Weights of a small GPT-style language model, trained from scratch on English Wikipedia: weighted sums over earlier layers.
Each number is 500 + 50 x the weight over its row's rms, rounded and kept within 0 to 999. Layers, rows and columns count from 0. Numbers have three digits each. The size before them is the row's rms in percent of the matrix's.

# layer 13 MLP up, 512x128, rms 0.159, rows 159-213, columns 0-127
109:503474518476523429504560557473457500545492393525441537484427505478487527438469475509538467524436462525493504632429436500478439472475419470504557468496401446584548510493454458460505506526558477485494539509427537446492475418532550595510467503564533542455473615509480492512426530433560539473501488512574546456405565577447555452507499598400502432413428549583577567570493581557512518558459
089:570440496490524575558516587550564499462384543574449582545512527537582461517400420399555467619515500437512495427593481536440413527517539464499514502466461524555488489458532515493513514498481554521481531441547547507494477502475491616399450475455507423436516625507538466541417550428482510486486572450534458549501463512490542456460522470524544518512455417489510529435452442457407591467483
118:488526513478509544469518457522416445520516513420463482434534504488404565498551482398490461514550507468509486509520511597505533422517506543551567516545600509389534502593515490422468528484504532504466592475578487506460582379534507471458546448461492557542585495448485499461526512577414454592455536427503581485471560457448476466492511539494383382573491463469448532608409531496503547545547
095:492481529458462531538503390537411519491481478551499513555424409527496500507523507482482534400517373450556506501599529519434569506431497522565560508444575545470516424442541572450525553541407360510498541483509492551573477498459520523568454531480475514446411554492445525606512443504468470547444543502553530564580519512474488458437435496536510466467489477560446397627589502556496503515514
109:468573477485492568516478559471436510487450602514496495530574577462480561564541620475426505597451556559458595423402466592510556485479504535476449532548512485580438504522563460505406459441557525500535485525542503489475494427526533507445546582481475462478394516395499441492465510491457518487599412491489453472548444564496478470482410569458521463505372475565511443492551462475488437554497
104:527566467551451421454510415458533491517523527524566524562441480440532516508517419523557671550497598483491495435575493470553514505485375584489485396535496450539467502539528451473497519484595461549524487489496533446489365461579449442482488507483584485441474534521470463507524610574548477492448498456464499477421537561455522502471560493436376531486424528511553512423489527466526532488580
111:477414478590577524458461507461443539589482488526500422499549527485472498439422527481523499540548632530494573464451412479462648525534476507529436596547405503490482551492455589554470570542467367515469524439537512480480519502459562568483454481495380455478473521463560559466491455543617481500469555544456459545536488570514515508544500483493433525437519558517527449484541456448454500502394
099:529488438488518425474523494504553498486457374487511547542477519483493576550427432484483445462484445421604593496517569514531421488482499511514470506418495554528484536404568494476536451482460529569494522447494479584548504485420496541525558553544474597485444551562529498479474516495451505509556388566387535563558424469381467523514387498392417480461555552561516485567514506522511592459521
124:493441396541576487492466473450545526523503440510470497544474496487394515485582501478557507549559467481568491555474428441539504512449504489546451476607527558542576494441512559435553453475478508543538505518541480578606490565414467460459505488463523518506498435490515475446513548535478432406495442449559432531466451390528505549644379539473485481396533610522477581446536468466580474465509
069:487483462531492496524552561453534470542469507450535526599586500437458508456560548530466552499448437593518542489565529439448421509595497465509442462471521487567505450467589502491482442595477535531478490535484516434567436472507433528445541538549482576462570422641497540484503545549487484529383556437481395453399463493554443561454418492431470510562481480540441522456530479472517606417511
103:361533493561482459452527594559432542377562490504587503583459495530566554435559459444484424558479510551592608457436514494509443569532491550477483492531442494533527518489495596434462494528523414515500462467474437594575444494502521528576517540545450547429480539512487597473465461545501473535503460505520492512543455490496508499430545621441490437494462583521512391551457482514503453432536
087:517532514554426610380498515464542522421461517449499522422509520482498533465428500538462487450536456536491531556503431581491579477531471578530558544560529565481576479455496442463488499503469420533486537421509527486356509486446551538440569576513536550430518429532517469379496522463487525535502505367476457487475475549491476363541535566510425548536517502516515484551439597521539405559522
046:553545400639446556431546559533444537464506504449461461443558490455531454469529513456484511469562425558532433463518547460491524465469434566518583504536504498482513530482436565479370491562531350535470524404567519548477584473559499514473469508388501493606482510479502508524513485613508535483489523486572485597517498484463466526417421548481468386445560494480557434508511517514489467487453
112:489517431586527616458585531570554446473472564529572509548488357555559419535494485522531511499540520491559463531473574459521513494403445505572515496539438555524534445562513491547482478513461449491471510418441502514538404585427440431536522482562413570483452477524555483536467450479510450598414511517537501408412507591500491470534416543477541470446527466457530560439483577449435524513468
097:485394442474537509583478435482507525565484499610506482412455568459542553491445533449564512363478545406572520560518486474559443501471550347588531525506483616488454544491437470477566525462450494572501484577515554569507545560551482524497529492490485438534486563476512544453495476560497550535504539490554451588503567474495521506417506547450504509426455448531543536572502418488475539428408
088:559542465525596482545564470519470539511493509508542496490485498519486508485447484450509479462490457502510484591529533572391433482571487576432514457462469454454416529603513549497578428534521504475490538461413493432519596513542636412483552480596497507363541531454434491537507469424493494492423553582533393496531478524493434471478457582477496449394546497605527521420463440549484485519508
125:478620438489472465531554463426369506464506579502557552449503511519443450499449512545460497454480501509567508497505509491535584584506564544508538533511448462476588500469534482541509484606526553496495433549563556473470455456404504586504462456545509470507461488467398491479467484419573560482468512516514433543460481527583499403425466473435518451456543644603476386510602474501540467504541
105:477520465448403524477556500493532469513466472480564513558454528487524632493610570429554518417498456530564540533488545492497514508545479472478551570508481425525456472401494459527468492642421562564509536484514423584458532450464468537469362470427546497465533460570419465401450570544431486565475513487559522416506496571472492529449512499476471487548533546531565451558445550560554443537452
110:449560467492476498409445516424477515405408485563457597465459493528524430544579417456451604433536592417611492446513518504446471479409479591442475562428542487463511505525461477529546490527570517531458501514617500522569521612476373495507551536564567474550553483544460486486541487500498531607516481494505470547479529461505527509517492477497482551411479408570459534520473441435511534484479
108:451522406486594532520483612409498560552415542524479492454464456449472522445486469467531527502541503544413497467558508498501586535551493504529400488503422575559518506513530539462482471509487550549481541401454672442528396526449477502557621505502593426490512491473508517496517557436522522451483585516513487544469474538440582495475550415460504510521535387514456515418493594523433520505495
099:466570467492434480501410422536531520612552471540497501528546626540576569567452497527479576557396458535448503456568477496436447593537575466490513443448487495426427470510523510465525457495545434498534539472502554519477461434431566513550457396436403554506456511494490468516592468461502473482414570536529448554507455476476483541482509483556426658515480571491527480529436515465526565541525
119:512529433515491576404597577555526337408483495601523521448574507472519450505547547499536466515552515552464454585474509466496573513540451502496494486472548482464471445498465512480419534560529547488535498522461555554476568524547423449461501421512484520539363465450464586449448451457441527572573475457546507516410564507521398496490504386541504447571468517507557468564474561462547508450479
111:491408539506521513514485547531494527519505638493482461526592474551458488524510454482535506383617506439489434530511479464551525480559545437531549511492481588594553497517461492488421460525577514531579525471499473527496469392443572509506579493505491471545531474409454520481451474526445639455455458394540411462430503492579545544467551523541497499564478492480535490439444429486390454391520
096:551447440586457481448521453500417495397473565402532573523505522498400551441540569575552591557487546584540584481473418566502449406406534476562473454436442504465517421561451524508421554585467502513501558591503504512494489542567457569450490523549537519471470539511510594454477417488479489445494450480464565512487578492468546503416450528543442532473443521505482520525439519511429552555552
101:451476604497478451533509502473526481536561477494491594427438555446454471470474471528444413544422482531351473527552458496405490548484459550470421399561504496501514499540505548532507519516576480518533532551505487612521519411470583593523439556474493522472544490384472533459543501620495515501562512470509533486564519516543508517502565493534441492565416513551562573542533468501431486590367
104:434438427475554528502567378537512496508544566597506549474431444542495561547515476447495568522528493519420606553463428485512446560528526448479451522466501465568549481549586489533523552551566456504575405525458521484405427476566485435533495598494466431514444474448451516504496509369480436547511416505516550582442485542565554543483455567471474472402477532507503553432559448459485476509559
033:483426519476484547423522493453525594414485444513515528467504543477518453569598446465514470520475537528560493454537569606537420563530434508468492557580404496517572487506534487526522541563517596536410417471449472484546534409480518421499490472499410569554527475422512442515556482416523502472476483426562515487612547493530426508383472464606494516466605513534483478534521421551543476493557
105:502471646535523399625519500542521516485479568524488470522474388457566513568505447428481518509513627523507438549591393517456478560476484436460483458478504465502537466405536506505504482555507528460482430547474521545585541549513476408441495412582444515434430597534462460567493518557556460549497512434460495485506603501526534511510530482511491400527405478546551518494474442462569505501549
091:446445498466387508451498468484448435529495479529512574528513431476512504465543534550553424516555418504498491513488556467454361562457505415543491462404562525460466483544559539539553487508557535424486552456428654483531579496444487533497533518506533450471525613466494454537541545533461413502481461564535537462579482485428538461453429472564411530492552526565401580461495478481534589566493
118:606552450537538443532567566533501504512552525460477523443470551542495474439468477473532541541542481453436559470449370493451500545531510459537457490508459488505460513410496486518568479514430577604438567495368520533629526405478476448471502510485459584509485574514555516499427546503507562527546419491546511459409464545539595513508589434477530446432479522460627504549446475554471456446528
125:544482481526368506544493477429505462548396439495520459468501591438573478516561507497478456572554484516466432603562440495536505512562557547456542459501523507471439455511472515496512500586475377424478509368537546506560434469424473500378467528489432429618493558539528489530439524566535468468481476482505459545504477515537446487534500526455661497547478432539503522513504540494590503560507
095:579541523534470480482455618498493607471441564476519520499442451576466505417440513577466530517432548608473519545522451510473575490488422449475522422571507423552469520532511485466559534400575467482515532462440578510496432465380528497564498487421528427463466575524571474461557482515511544549451491458498450582535552441505494544477444574487451529507437418429472591501465424581467559509507
092:480507539608411530505430549555520603635510654527543483474467582493483465497410552538512394465507460548513513494536455555557342502628503515498533483503494566559497522413448538501570380492490479527552508488431496435450503551485490517429513484474437504497514466522491546477483513465580504534475511526440524450477522526531474386501504467447487449457513512566564506517450450555496461520577
105:469462489498498449601550470483509473472524533487482455499591595501463643486424485512500633554481469533603531476446428483517510515573550477513470454467542496527529434539539435570499464536462508464519529497543524537464471539549562419474437553538484464524513516515518431527463463432603464523462490496520434434471505456612471614519451528450503442472539483525564514419573406493351439444452
084:555476577551529455535541423397413465537540539494539472401483454482458451462559387430550537472482535543489523494532476496480487466503513548531469539475552506482581522576481444407388500436534463523545509534494458516510502520525453483428511559510416421549460471560483454412426509411485518461551570478572574538539435547514584534488497496464471514611477639521557479610475519527442576478518
109:571478542501527508428494415591479534507382440528491477421488485433443429512472537433420527578511500593481594410484531598508463537465545634452488500521455484441451546563516495483464502451457548514536615562482510572556532390511551552442447469532498461494461461460505513570507525507466504438519532494420504517485473557446505415528504509370509542532553448477447602521488534523525435459545
084:462453509517536455516503505485542558515439471483490461513406506428581422420445436479492516543507450416544458502498496459613547520489509509504485439513431546502483519499509500388527545519500538575561452554483524557522451510517564375401434543445516546587391561475498518423501605594530468531524512546473533573544442562473523516407488484464527429555465506632552563480531522532476532400541
081:471503473503617521478509627445436444519437447479483531474508524525601399547399477473456546465567482586505424520495425513540538537486407470458512462436475515432521539569530508544453487474514404544485514543509558556541574613494458484500577531517496504537382625543556531500521517395559507536535526449435483505520453557483445517561490528491548443568489540441565474522558534449429497474438
104:559429474481466538452620576542412441479481502486437541400441620412479511467523518508494482464474417546455561513525575480554451492540479506480512494490438544390509501544531592538422504532586542401554499527536446444544451455553465520496520494490527516483534452519541574594438466552409466517530550466524439515402514475462509514555404534602524515430561510476526516496556451468489412561442
085:483444468531530466503529521490544530574485410542441573515436418528536556539518462532576624515465404506521529429531486405572460555510517434469499475557492492442484525511467462469520490559533569523501439512476536535465557505575429517453520484467554598449460501539447480576481549390568617480522581566474574514382519493548462479550500499385461419482515509522498372489487558560447545472500
116:449415524470494416554478551475478503544606575569491394515509586455421438511497447483603461424523543536467500535526458516448567528464478482460420434557531549461505498557487581454543508538493465428412504543525490554517479457510484424490527546468481437419491502466475480584504502519555486600601523526473526514409562541351571478513400531533514493536437564496514565509497478534542519408569
107:493486485537516503534495550482510375522569487476552481513517496548490468519605486502482463580510495365514502475518530556515594517470487510585483565527504435483462438479559548510550428458528400436524520483592543415484567524543488510454496558478551410461408516402503508468521653459438545501515480448441526324444495435513465502514511559462484435470566585526532530518574473497534504451464
107:480472476477506596499452403460470620523444573451499520528512419501503487530606518593562556428487467396535460422524513526479508484545493523525445409558461530604563487473625498477468485541456482510485592543516479541480543526532472505591476457450469504477476456489415480548576432483493487516537420506498460428470489467481609482429538514452469459599467440540477601452595514400493510476477
066:492440481412487497545474541490538461499498423460494436366423540582516510510433565558669476541476475498464544573479573443395503526509445597451441573450551533465429424511557520508534575478487506462588549520546478402527492524523510389497452561419425504489470586486510523496476538451507546509490530430510551510488514444565522533568490487490425467524465537529479493460458465503604510518585
119:511524522523487529515525494438431415449446499491565511549488496405555505547411461512524548546505436553496393523480532435536461485556466478504547537494499426461479533478504492514546483453512533544578552503505528502493515587537369435497506429573535532428518479378438493530458446579437514565343513521443480556519513619436492458499459497531450547488621479489518554614597512426526485515486
106:517529418499431570492507516478557570502617444476501490439516469486412480522521604411463424575447504554488488408561438494531438523569404407429518478446568471489554486556510470527544480442497461548549467438540503528536407482547476431523536503585603454472523404520561577585464511488491533497501448522467512435557495460563425445538527491562518481535554506598485536533468402421490550507512
070:447534557511542466449531491501551508515566516567489609512467461435497447529482542515501470468512513411426545520413504532521470573536522436477538519505578507456526578514470458445415604522546507525463486574460506629583591539450420416467511587384491478437468453469518464496516557484597481573568528543489532453444426470497451477529518463649486510464480487534455495505429434577493479425466
108:578510472493542549487542515540419503526484473559547540483403492505486501565470511444408515420489559493512586376542444490411541519548570589586596455424588441576423513496401523496398494495400542511498554504514534503532469389567477475474477416503546515538445539558495545547435490492459473506485529504484507473496500597515526442462511494460439541439501514490354563481540562465531495477545
105:554540462565474453422600562480507474505488483573376447572554469409446398471532501410477554527585544541499464526515493447516538463465539559398547521513477472584552542467348567494423547488473503497478517583482364496489537511504529518484537526441452598518543590440488430593545484485543452581523487536472552481509518544467452476549535490405520539486465499472462454494500443550496535528493
108:429602494491437561432517473424492562581449590534541426529415476512496486530448462514517540601537517490519543508518499432473498484564546497534512442509539546486551451600475444508418506523562483455519516448532493591467516591564455513516380519415432483470490467430409489535582405437443554417512555425550434444450504570524466543473441549495573489467518494494529459422593506486446508496555
108:520451491472463429542563508539509570522536437399520494490424473417482640486496517412463438580384446600505525520457443497504534519512526505499533476491559470430415557509526456484497546488561553517572529540485572486475454550409443517620569391459484509499596492518420481520459484484429571539550503411492484433446489480528546541470450460513542487523596469505551472480519560467587421457490
090:545489413545453541478511455537558470403543499509542479464466463490422390491481490557502541449547552530482524543471435497558543480487447477563505538544515481448516454467504592487569438511435587613633467548498536507548502459476532499526434535484504494530468504447510478606553420514500498408591573544557528475585402515498446415501418543425466451547504448455556401505503412542516511488405
069:475549548459496589498472506505498387508525511507525466439537638469447520533500505533526554463379481578600425486495590487510621544459565480477556432567495457536448480509454516488448560406510458539526589544440487540502536454430498457530499478562597559476385501459448548549548406424526516519479497462549477534537517447433531522440548499476530477509464406486520460491510434469579412557501
085:532536448487444430530506548502530502468500548566511479484441478465517463446592592509516461504571526401500491507400408484525563488444453552531536500453441528587470580505521517407419563544479494467433495493466493514495624492486590505444398534538423500419523482467509481430495419428466464513591573527581441569643522450443469470542575457517468484445469497447530527496489573500452510541567
105:429547571446598484444564491500544482514522557456492510416478483503511345548468472485531597518493502534481450473491485521568573430602442500469524461411479417454544450531576436487515497542558594519499492537450504526468556556540505519433504497551627535527501526510488571458484495428550500436433411474499495506520485614507474449445411573502450480480525389470410541540542432462569477486512
# layer 13 MLP down (transposed), 512x128, rms 0.159, rows 159-212, columns 0-127
121:464505513451511436569503520497492477417486442580561546463464568491516477427524538472494528445523512580520555535557498554526427604434397437529478418512512478503563599435517479477473508519515538492520394505467505476503467479522517419490629459506502474531491550487523483380509434542467503401550519457536424541421539525435602414562564581475495456362430494530580549514483530487443478536514
091:507448506568490510427506579487522473559442548494492550564584534583451507593512469565543428514442504590568478485477510518479566571525484499565458431510535533518513478462475516563447600525497541389489473463458563437428612489540503624416495497485573569430466439495470543516518501506505544492611481534506474535517447388556503525432527525526516485417529442567504486431535375516564525561491
112:447481506482551534488495523448415407442485469485536457507492495602429560493591512436613534529501488521485543428482548593436481481398571434590540571369444450473513523532430566485504611559576470495518496464504481438490472455512512532547548503397568521509562474503485555485490516512491635577439544452521520534513501521528520461530526542606537456468561461482497545549470508525483627496511
092:498538496468499487534542501493494490414500439572430507460588515540437453484585502428496483571503529507517424508489501558477451526444556412431543560592590520473476415515471495498467493406533502480451520519490463531574497420642464456539427428574458514462561495437522457441536441452506486639538405446475484544510458508534527505475516489493524512527457435483369481458482461524406484394409
102:500442514489495497428539486570494584557566537500538403524547451517435515488519532445474476475440502516520442537451416500459462569528439429528626421431438469499423539586473560483429387495454552482488407456509504552550485441521420486524519512426456499620475430455505558509432443524476464514546497393495507488496529515638437441436466494468543517481450571525520406521419504497461505548474
096:447572502583523526493559481595500537477392418465488564575570543511558501462501531522570434479564523431564483465484567499484528456461584433513469542478439453552534502497458496524521485369569482539440522457491481518510515529536483485492457441472453497509507469445482463418593382549453428562521413513551484486564508427470448518474524537466521450530623483376538494460503406473589492543408
106:483579508467547513485462522406480513599500438503509537498375467499563498481526464560525430545415547529615453406531460527476509515525521465535555525532498498472504482575487614507563575460506424533467568451612459490513529499438526585551440473517494453527431412486521534485505466409585484465455602556524424402494485517555481406509485447559482534593458514459495454555492508554444406473499
106:607544403464603527496538359440451475495547448511497502516516539489549457536568477460517485427498495539528565465413514544523474538554479476468426515573581518603470544468472521441539490477464479374514441519498516513457576477547533529484413508501554511477440565457499507535397441541426417402598520495529509524503471475534486489480390468569495435515398565487520569416535502480494495428537
125:491543435527687512484517498455560491565498430455484528544529489530499506498528557526530451460512496612590491530475442550481469496535560446517464509581625473487448483490542556413580501446481531514464445572512422574518472560547541458473573508460548564538454502523519368461489575448507463496468451546474414573500466401485529465564424584512485495493516486524507605512548454473471413485555
063:468473576559522539521395424562535562520528439497505473520536481592386467555374516420516526386538471578544468439487431433481535514491494513502608466540450555426402539522454521548592531444531513484583499582510516527572524429484506456531476587491511482543557539460558517496521511509507599504517506394560563479513551442476406551481420487527503478528469448542472413559488519547531532497504
097:504482514450539597369513538555488479494570401476653424415456516538516475463506618460527477484497397508533493478441454468471517616493501487525490525498546543522518557436500506473487551525540417486445480473526587540584475490460478527575544524519499547492442578462431483506480485532476511373478497489581467552481540497559554450372517517521540432401405539536538499511486425496548483544487
083:463501587496493566578512515595470505492476525479512558468472399418428490520398455440489502415573514565499535544461516520464470429549508481601573472536459483509503495502354518527495504483516437496527553479409543388567508500519476510562427575486500470527514484545587469394492470500434563506539478515515601642542485479462563423556425519459479530518496543497463517418488557477500512604459
045:489508492426524514418568530492558473418502507522493503518399518435417604655492508634532555530512458531517425489492461564453462478513481527515479486484384513465598551495472522533485489525507580495505504480455561491491517520483535485513453576572408510551414467489443421487567468463505494551584568532451488519527455539399550515460464446419602464496589459504493508450455507539623460523480
115:552511549472515534622566416487471456466536607472500556564540567563565395502504542520524452526447503479492388398475593501496525564419456464538527506455579489491521445484500447551434461425505462454533504456457558534469494504507555460470540466512441526526483502520448481462424512486388574564504646560365526497449472497533474498400511545493518434515431462453507475523502476577462556466487
102:549485548502500419506484553465499465539442518466520502580482492522511504599439629525447473522449534401400622581492445519424443534586517456558537518433486506485537612392568433522437501498549592481473486494519521550518499510534487465424512497472496500517509406551556552442508559514521469478425463524565455514447432477599527518496499519490519434471601430423590460467424494474526533567526
086:572488497391568591484536460486520630567498523561577452550515590524437539449564524529537609490543532455528515560478489605478434436462553586498423476498513474449537467420484447577501537510475438374552512532475532502505482578489493421426476516396369536433527544489457519555497545510477478535560510469495457461467504455469601490477494538507505512570479473563550495430555451492493475554526
136:544552452427514412540570477542443493510525542459570510432491445462413453501522515539492501542477420543472479538556538462508491528440593613503498532498415447471561501532461479498501502534415439513505473513527506524492411461429446547551486515487554486453502430548509511354511426515521622573433512490470437592576530393486605535586529490519529432536520610528525422531576445493502481509535
103:528543554574501494471465430545547476522520465501460542429482415559458472402429529493549520497484545516419409524409530457519500480518479544423441510488489527473599623570480522497559516626514506565481558483501517445519491522417602555530549512498583551506619502563531549476487472477438376529441503474443509469480602461485489476531538574420456442465508470527438585513467498537499597446532
119:535469443545512481510497513449478440540544582431454503459510636610449494434529501472462367556530476476495551501510463487499485582589503458453483505425566403449506537458549463510503609454473434506501481500402474550505521470547502503445568599432471460449539607507435515506464490489429500512348516445474548583593479499475493499563536484474507496442538424502431445543505558486466466571494
099:441447459496415485468502461514496462520525548496452511553531476529412566584556522475534597527501611572604488451443534509481437544474493560488482507490506449416560422504519485413495550479493447549480423515519498497514595447504490544594582525501414504486579501553447551458386431370541499554461475454419506489553509522475517533472489507440549487511552563558411386436577530566491494478537
095:502424621464429506508434576502526537519546521602565564559481474465515522535466389518588448509457458529530482473600511506447423567467553556420446437528399494479521453471486464477565562496522453514399515498474492509382552510512553508496564521483508437421421446501470474555442498524536474548392584523627541512502484558501478527437423534536415514499448521441521474536492493441487538545446
116:366493480403506479497370572475504580511513459458517499525527506557461477576525540488416462538421548413526550596477491496467502522395477505504498476467522442553524522463520480512530478506604461439498495503490498421556452420389482601489457566491574492538495472482510437471495471438499448533447462573643606541512420471449520618523532495450452474478408512451520509538490454488556509480499
106:520415433488492505564502511479506499505511476488497481494520455546543508559441442490433465487453501476642442435462468558434485511547461402434466466493494541457525395396552448559586545555506454545467483401511530508563409443478365431500475389508517471498433500479463458518484500608540562562477446467402504509565415473453481536454401429493493490401524500466488454563454487468537526523493
101:453524511459541511465513458522521536423537564432555571539493527554556556509581539487581534497459405552536562429513468495490510493476481455500497524426419571465506494592498508472462518374507504444453438439539436466496419551480527575429460495526510511520419566485503521484479432547464510427473506407580605438540481446425489502418575519524492562438537628521453431455388415513545500501542
100:422522463520433458428420527420528569463559477580507522451466495633552452424523397445501524511432524427342600508523460512547475406455442481581492414440454494475439550440602488483473526509484455517479532515496549519474516573441493508470537536500522595582527457482455530556501469526519575517482474494483486561503549510470426424490499450482422571493554626498474510483501542511542542527521
114:513417534465571590501455504546463484475517515581492602492545492539519507467508467527531600538468495449414515489507502521514453609596365575555428455486526598530523465515486540434552465430486521476577457557473597511432427487542545417525519448500578452491390533490495533465584440447484521481479499596437478514530558532478490550484424506461442538444511485409507416465416526475492565479458
034:480497526532448454491523474549473474564467550523525486527505452552495540443420537482529512435578492423397501570497524381477525457563535416488556398519553491471431529486575436515365551500442425482521486491526432540469478519438523509430584478505563465500570504551431466469489524592524526470551509544318581544468484562509557538579498533503485476555476444483420539521490487456402511499433
103:570517515583560456565513528489505479578465515473408500579516549560447479530516544520518431553572498530498447563573456519446496592428584468528500589464569446476577571534536447523520450504454444451603546528470559439596613415520525538566586533458506477595599477466491412490522453551541542442508577515565518469505477424521428517478498483487555525406480536437494462486454482518561517471518
090:471530502545533538475495463433472603475570549438424486525505526448554469548455413556483418494516531495580468579391499490504416508476519518516493496471423510441355442462468554523528464507578464525375501453545500514544534501498572597540501469426568540491555515503514567571577478400437516469488479538492530564446497433547562556452531446530419467566516597467606527521561481457479489453524
115:425443458514477419477560470532543392469549482563341488508489548463552478549578479499535490470436547535460509524506503500429541515567500553549477551574447566495481526550509517437530585464435529572453416454486410542472470484498469531491495435528469491507536534542457526426423409516500531620399476441504479347484510486546528581427514508464465577487490501526431450538482534509498398446470
118:451556581537466573590491488465600488523558524486499516498466572424468528502563491459532597439496497584501546550435465499522541467430479505477454439456469506591515497493444484523464567553510643549474395467550479473468473513495536506544563395588564555476403500464498548534489462590442419538573584470473539484482578494482504529467371429522532597509512507547519472496487431540528563522448
096:487453531482448474524457470399412462521509510466469516469494458468544491527415482495505534513425586522559557486550530511529515601458491540510465532537538523526429429535315468483564444549528557454463519468501493518562485524521465487417542477489400611574472520499576626515482519500511440480502530523442510575541602470519486495496478486513433539501437438557625504542482441518410478633503
103:474506538463510438440481485452535439466581534518503492524560497421508459525518433524405486432609441517429514537472562399501483417456545476532501603432575462531449493501500478492571491476555442427513482487521481601527534509526467471488397538487462511475491485482457416426487447550538552401510584674452519515468537542510554512506532373555543485508478474553521516466566506442581506596540
117:590386572441526518465490439537455507520438461589499486462514496477455451474413575543476520536420560475437576476520440526502451524559498504553467445466424518492465471451523581492497516449507502495545477470629491474579560470541546509440533441532477425408525479446433458511598547514574554487504479477582591487468606450576506591464443505447556566478502564448440559580461562473496543449511
087:436562488494486472569465526445475530484415386543482494511471536490399493517481517540493455541510524441510589462486590567443488556474446500423573404505582436507482555477566465568459509488577509479424362512389463540551514509514525557539479473526471564508573441523533516460528604625513545448401578534451519483492590578459575506509428558532507467500527453510466568488502453483473555513503
114:485566481494456503508473508412474552444507555488470466453504481551431507462475501476532515457478416467512473620508476492499632480592460477476510403424557473519608510470483525433455502479502452452515517409475505533392453478487505548560504533584522553514521556520418470487474516450506463556470471503459500508429436564471447513496459401512475437421501421469554438389515419573511548511320
082:454493561477518419598507400500461454608549492482524499531503578480485564514422523486458525561454439452509527582504503444474456541588643537445540563515464546448588501475496532495489484537516469457445416561436552426542545515490411526598464550453441488388654431464512520497402456508546531522513519446566479493554441473536447540507455548429460553456491555493466522504477468513470495529513
079:527502485539454543520469492520538490579599459539422524441515478484480531514552512569503482561474423408525572508448584480571462481506442507535569531478483463539510392533451469430423501556446556509553428437449488404534488527472454562550507492474490490380459438575501380488535520514420527482552412521469419433372525409491525557478548477492498491501530396589401498485515430461489493474485
099:508521544567561496450483505503455534526621503452505524549565587493493529482536567527561408559432485491483439516497496486496457509512535564499499459422475425513467615560498468412560517558497460511562431484451556437565551509450512536473538584565486552535454477495406511496434505461431439507465550560516538449525598397382511443524550457463472533439582457572525532530452553505573485431623
079:452470517470518494428480570537607514487461526535531533559489556379440520419488468464528462434460508541483486491373487480561585480533617525592460399539475448492612507458447490479487433549526579478438423509490485471515594460539556489376439514548536466430440457547531550435564473566498465531549498471508471494534449499463505560425507468481568556535549507470457533568503439441470553584529
110:572491534490509521593488461454514471473517530527484461462496525504461438533478524376485452597517475508567534551506464448326522462542463463611561491504503598508425515426548515433510479494436415547532469611483546441429498507567513450475534535441455486400469467543520524588441553516582494587436436497496474549442539456568561394488520476567463547496503505522519558519555494469472457579526
106:532556512442401490533545573451480414495501431518450605502434460519548469490564544495557445544545499538481495534495495556472585560429432528567532563551548512547531404475586526529447522482494442376553455461524520484435485495504507552562474416474544619611577487529556523446516510537510583491534489498453570432462526374496469514499519552462562473491583503519593452443483483551530429528534
111:499473468479489500503522537490502538434371512553468473566430455499461478406592522499580505504546502497482439453434504492604496541526561492518490540497413573492541419625438453565462521477510577492488507510486463520530534465521403450507461565549501550513556478548468541471418360495581356520550484465427523534499569556474514509511442444568434456518556432521552534553518518368473499492483
065:541472461549502570446554593499534440544454555438497541531530500418478533529563496325570507563558548514569451494496523533521557401490442332490473493530545604578555602524510474505491541484535498526484535407542474512473507583494476534584422506492523474519567470525449578543423576514458542533508472477499452491501485549520488460456495493494587481430525457525448447539453588527566526456456
112:538501488557485519537386542449376460498517540544508573502481486553517495510530462496609525568477522505553447447421463479439471457454402410543560566591462495492490539544477518492481511538615456534423520524562513462548463513586453420502555476534432540547399456523400503495465468470463607492448517402409534448494445470503540440418476536515472452489541470567525494526568597472571492532467
103:503466370451541477491554554469356520549539436566519441462465494469519511461561507540499530512554455514589593489451461469567485541417487506534511584532483507526453574482516543480443480519519471523571478521560579513487478561458442432430484472558471488509397531631481460543547488556526526501439509494469378545479503493582411544509589489442448490471526530520378415455426506448515481571520
066:481510521323409514509464490500531523546527502571409502544588467484439482488499540452502518418483503421482562452444584482477511485406583494438480491454484455496438557448427523559579547528520523481524432619550437549483527492469484497548555484520566425542509516513523501436388470486492513483394537517491468551499615470619485471477452531500433526415506495547566521546450469486507491611510
104:583446490477438469554497450393467423533503451412516522607504621497557498520492464492514565457448498582557583459550426540504546491519451459545424420497551472524557443477497498573501503476438511429449515449595513481448555513494466603511512522499591547447497460515476437543468362519489446498503451538510403475455401516492424522520498499506482460456573493506509455465538406544458488518375
115:518517497427388584462458523511394515536428468467485597473482558517498576541475475533598614494480546522470480528535471537572540493537498499612524494636442455476498531473547499553495518461504506486524554443554603522420498498544597538622529488540491535532515489548502470569551505571491489472573548517489518537449540572479626532483409555506514519526441438536501600456556537459499440550458
116:568451452499528544571399511461408469489522575544486535523576508550474535529516567554555565524536577442466531611502514552502418503515506551523509465517515483432384473529466473445456466521457464479558521587543511607514468551513515453462364477534487502500378473502577417512491479453507430522626532413465436539466433426475455519553451467508463432448430527402458512521503555515494489464491
106:402627593579536418486472499509475437580401538419462615590576452458566506487462591505491484510526486578499466469509458496382499467464515460509480476499566487547540519530490519558558455592481520501493531511466610471484514445492596519494477470495408558478504489532491470492567472484519439487477465420481492530576466477408474527495599442470506536556532541432458556501455399573575502501530
082:485439533499594480452566508497529541528443444499519388477520382481410486591478473516520493498514409484484541544584525517564472479568475568543500537503460524461395564374532498526515435500505470461534515439470496453485449483532545539547498556528470421519487525565510517520424498470391576503503401423457496516447407537556444467505459550544644471499481415500489547394523455513572498470426
066:520505501469453520428555534480534587469415481517582520457529394587404450433493462474484500518562489560466536458482401573529514547536425490435433524591556591445589483582515469511510404473469602508527421494555540510534495493546521563428596538547419566589499510549547486538436595555491454464505456550526499471555529516432517526523534486510474471576540579543503586512543533508438489526543
077:532405433518467593534389414528521535523580511595434525481460521513559475478548533540478544490489538517427501436473399457477497507499424536473557560571545480460516431463383544489606429519420474524504442508609541432459546536452566529506425522491480481518548554555577508439417446495472525472486439573483523520580494498525470505420499518557509490482459485546610459525494408464550474555582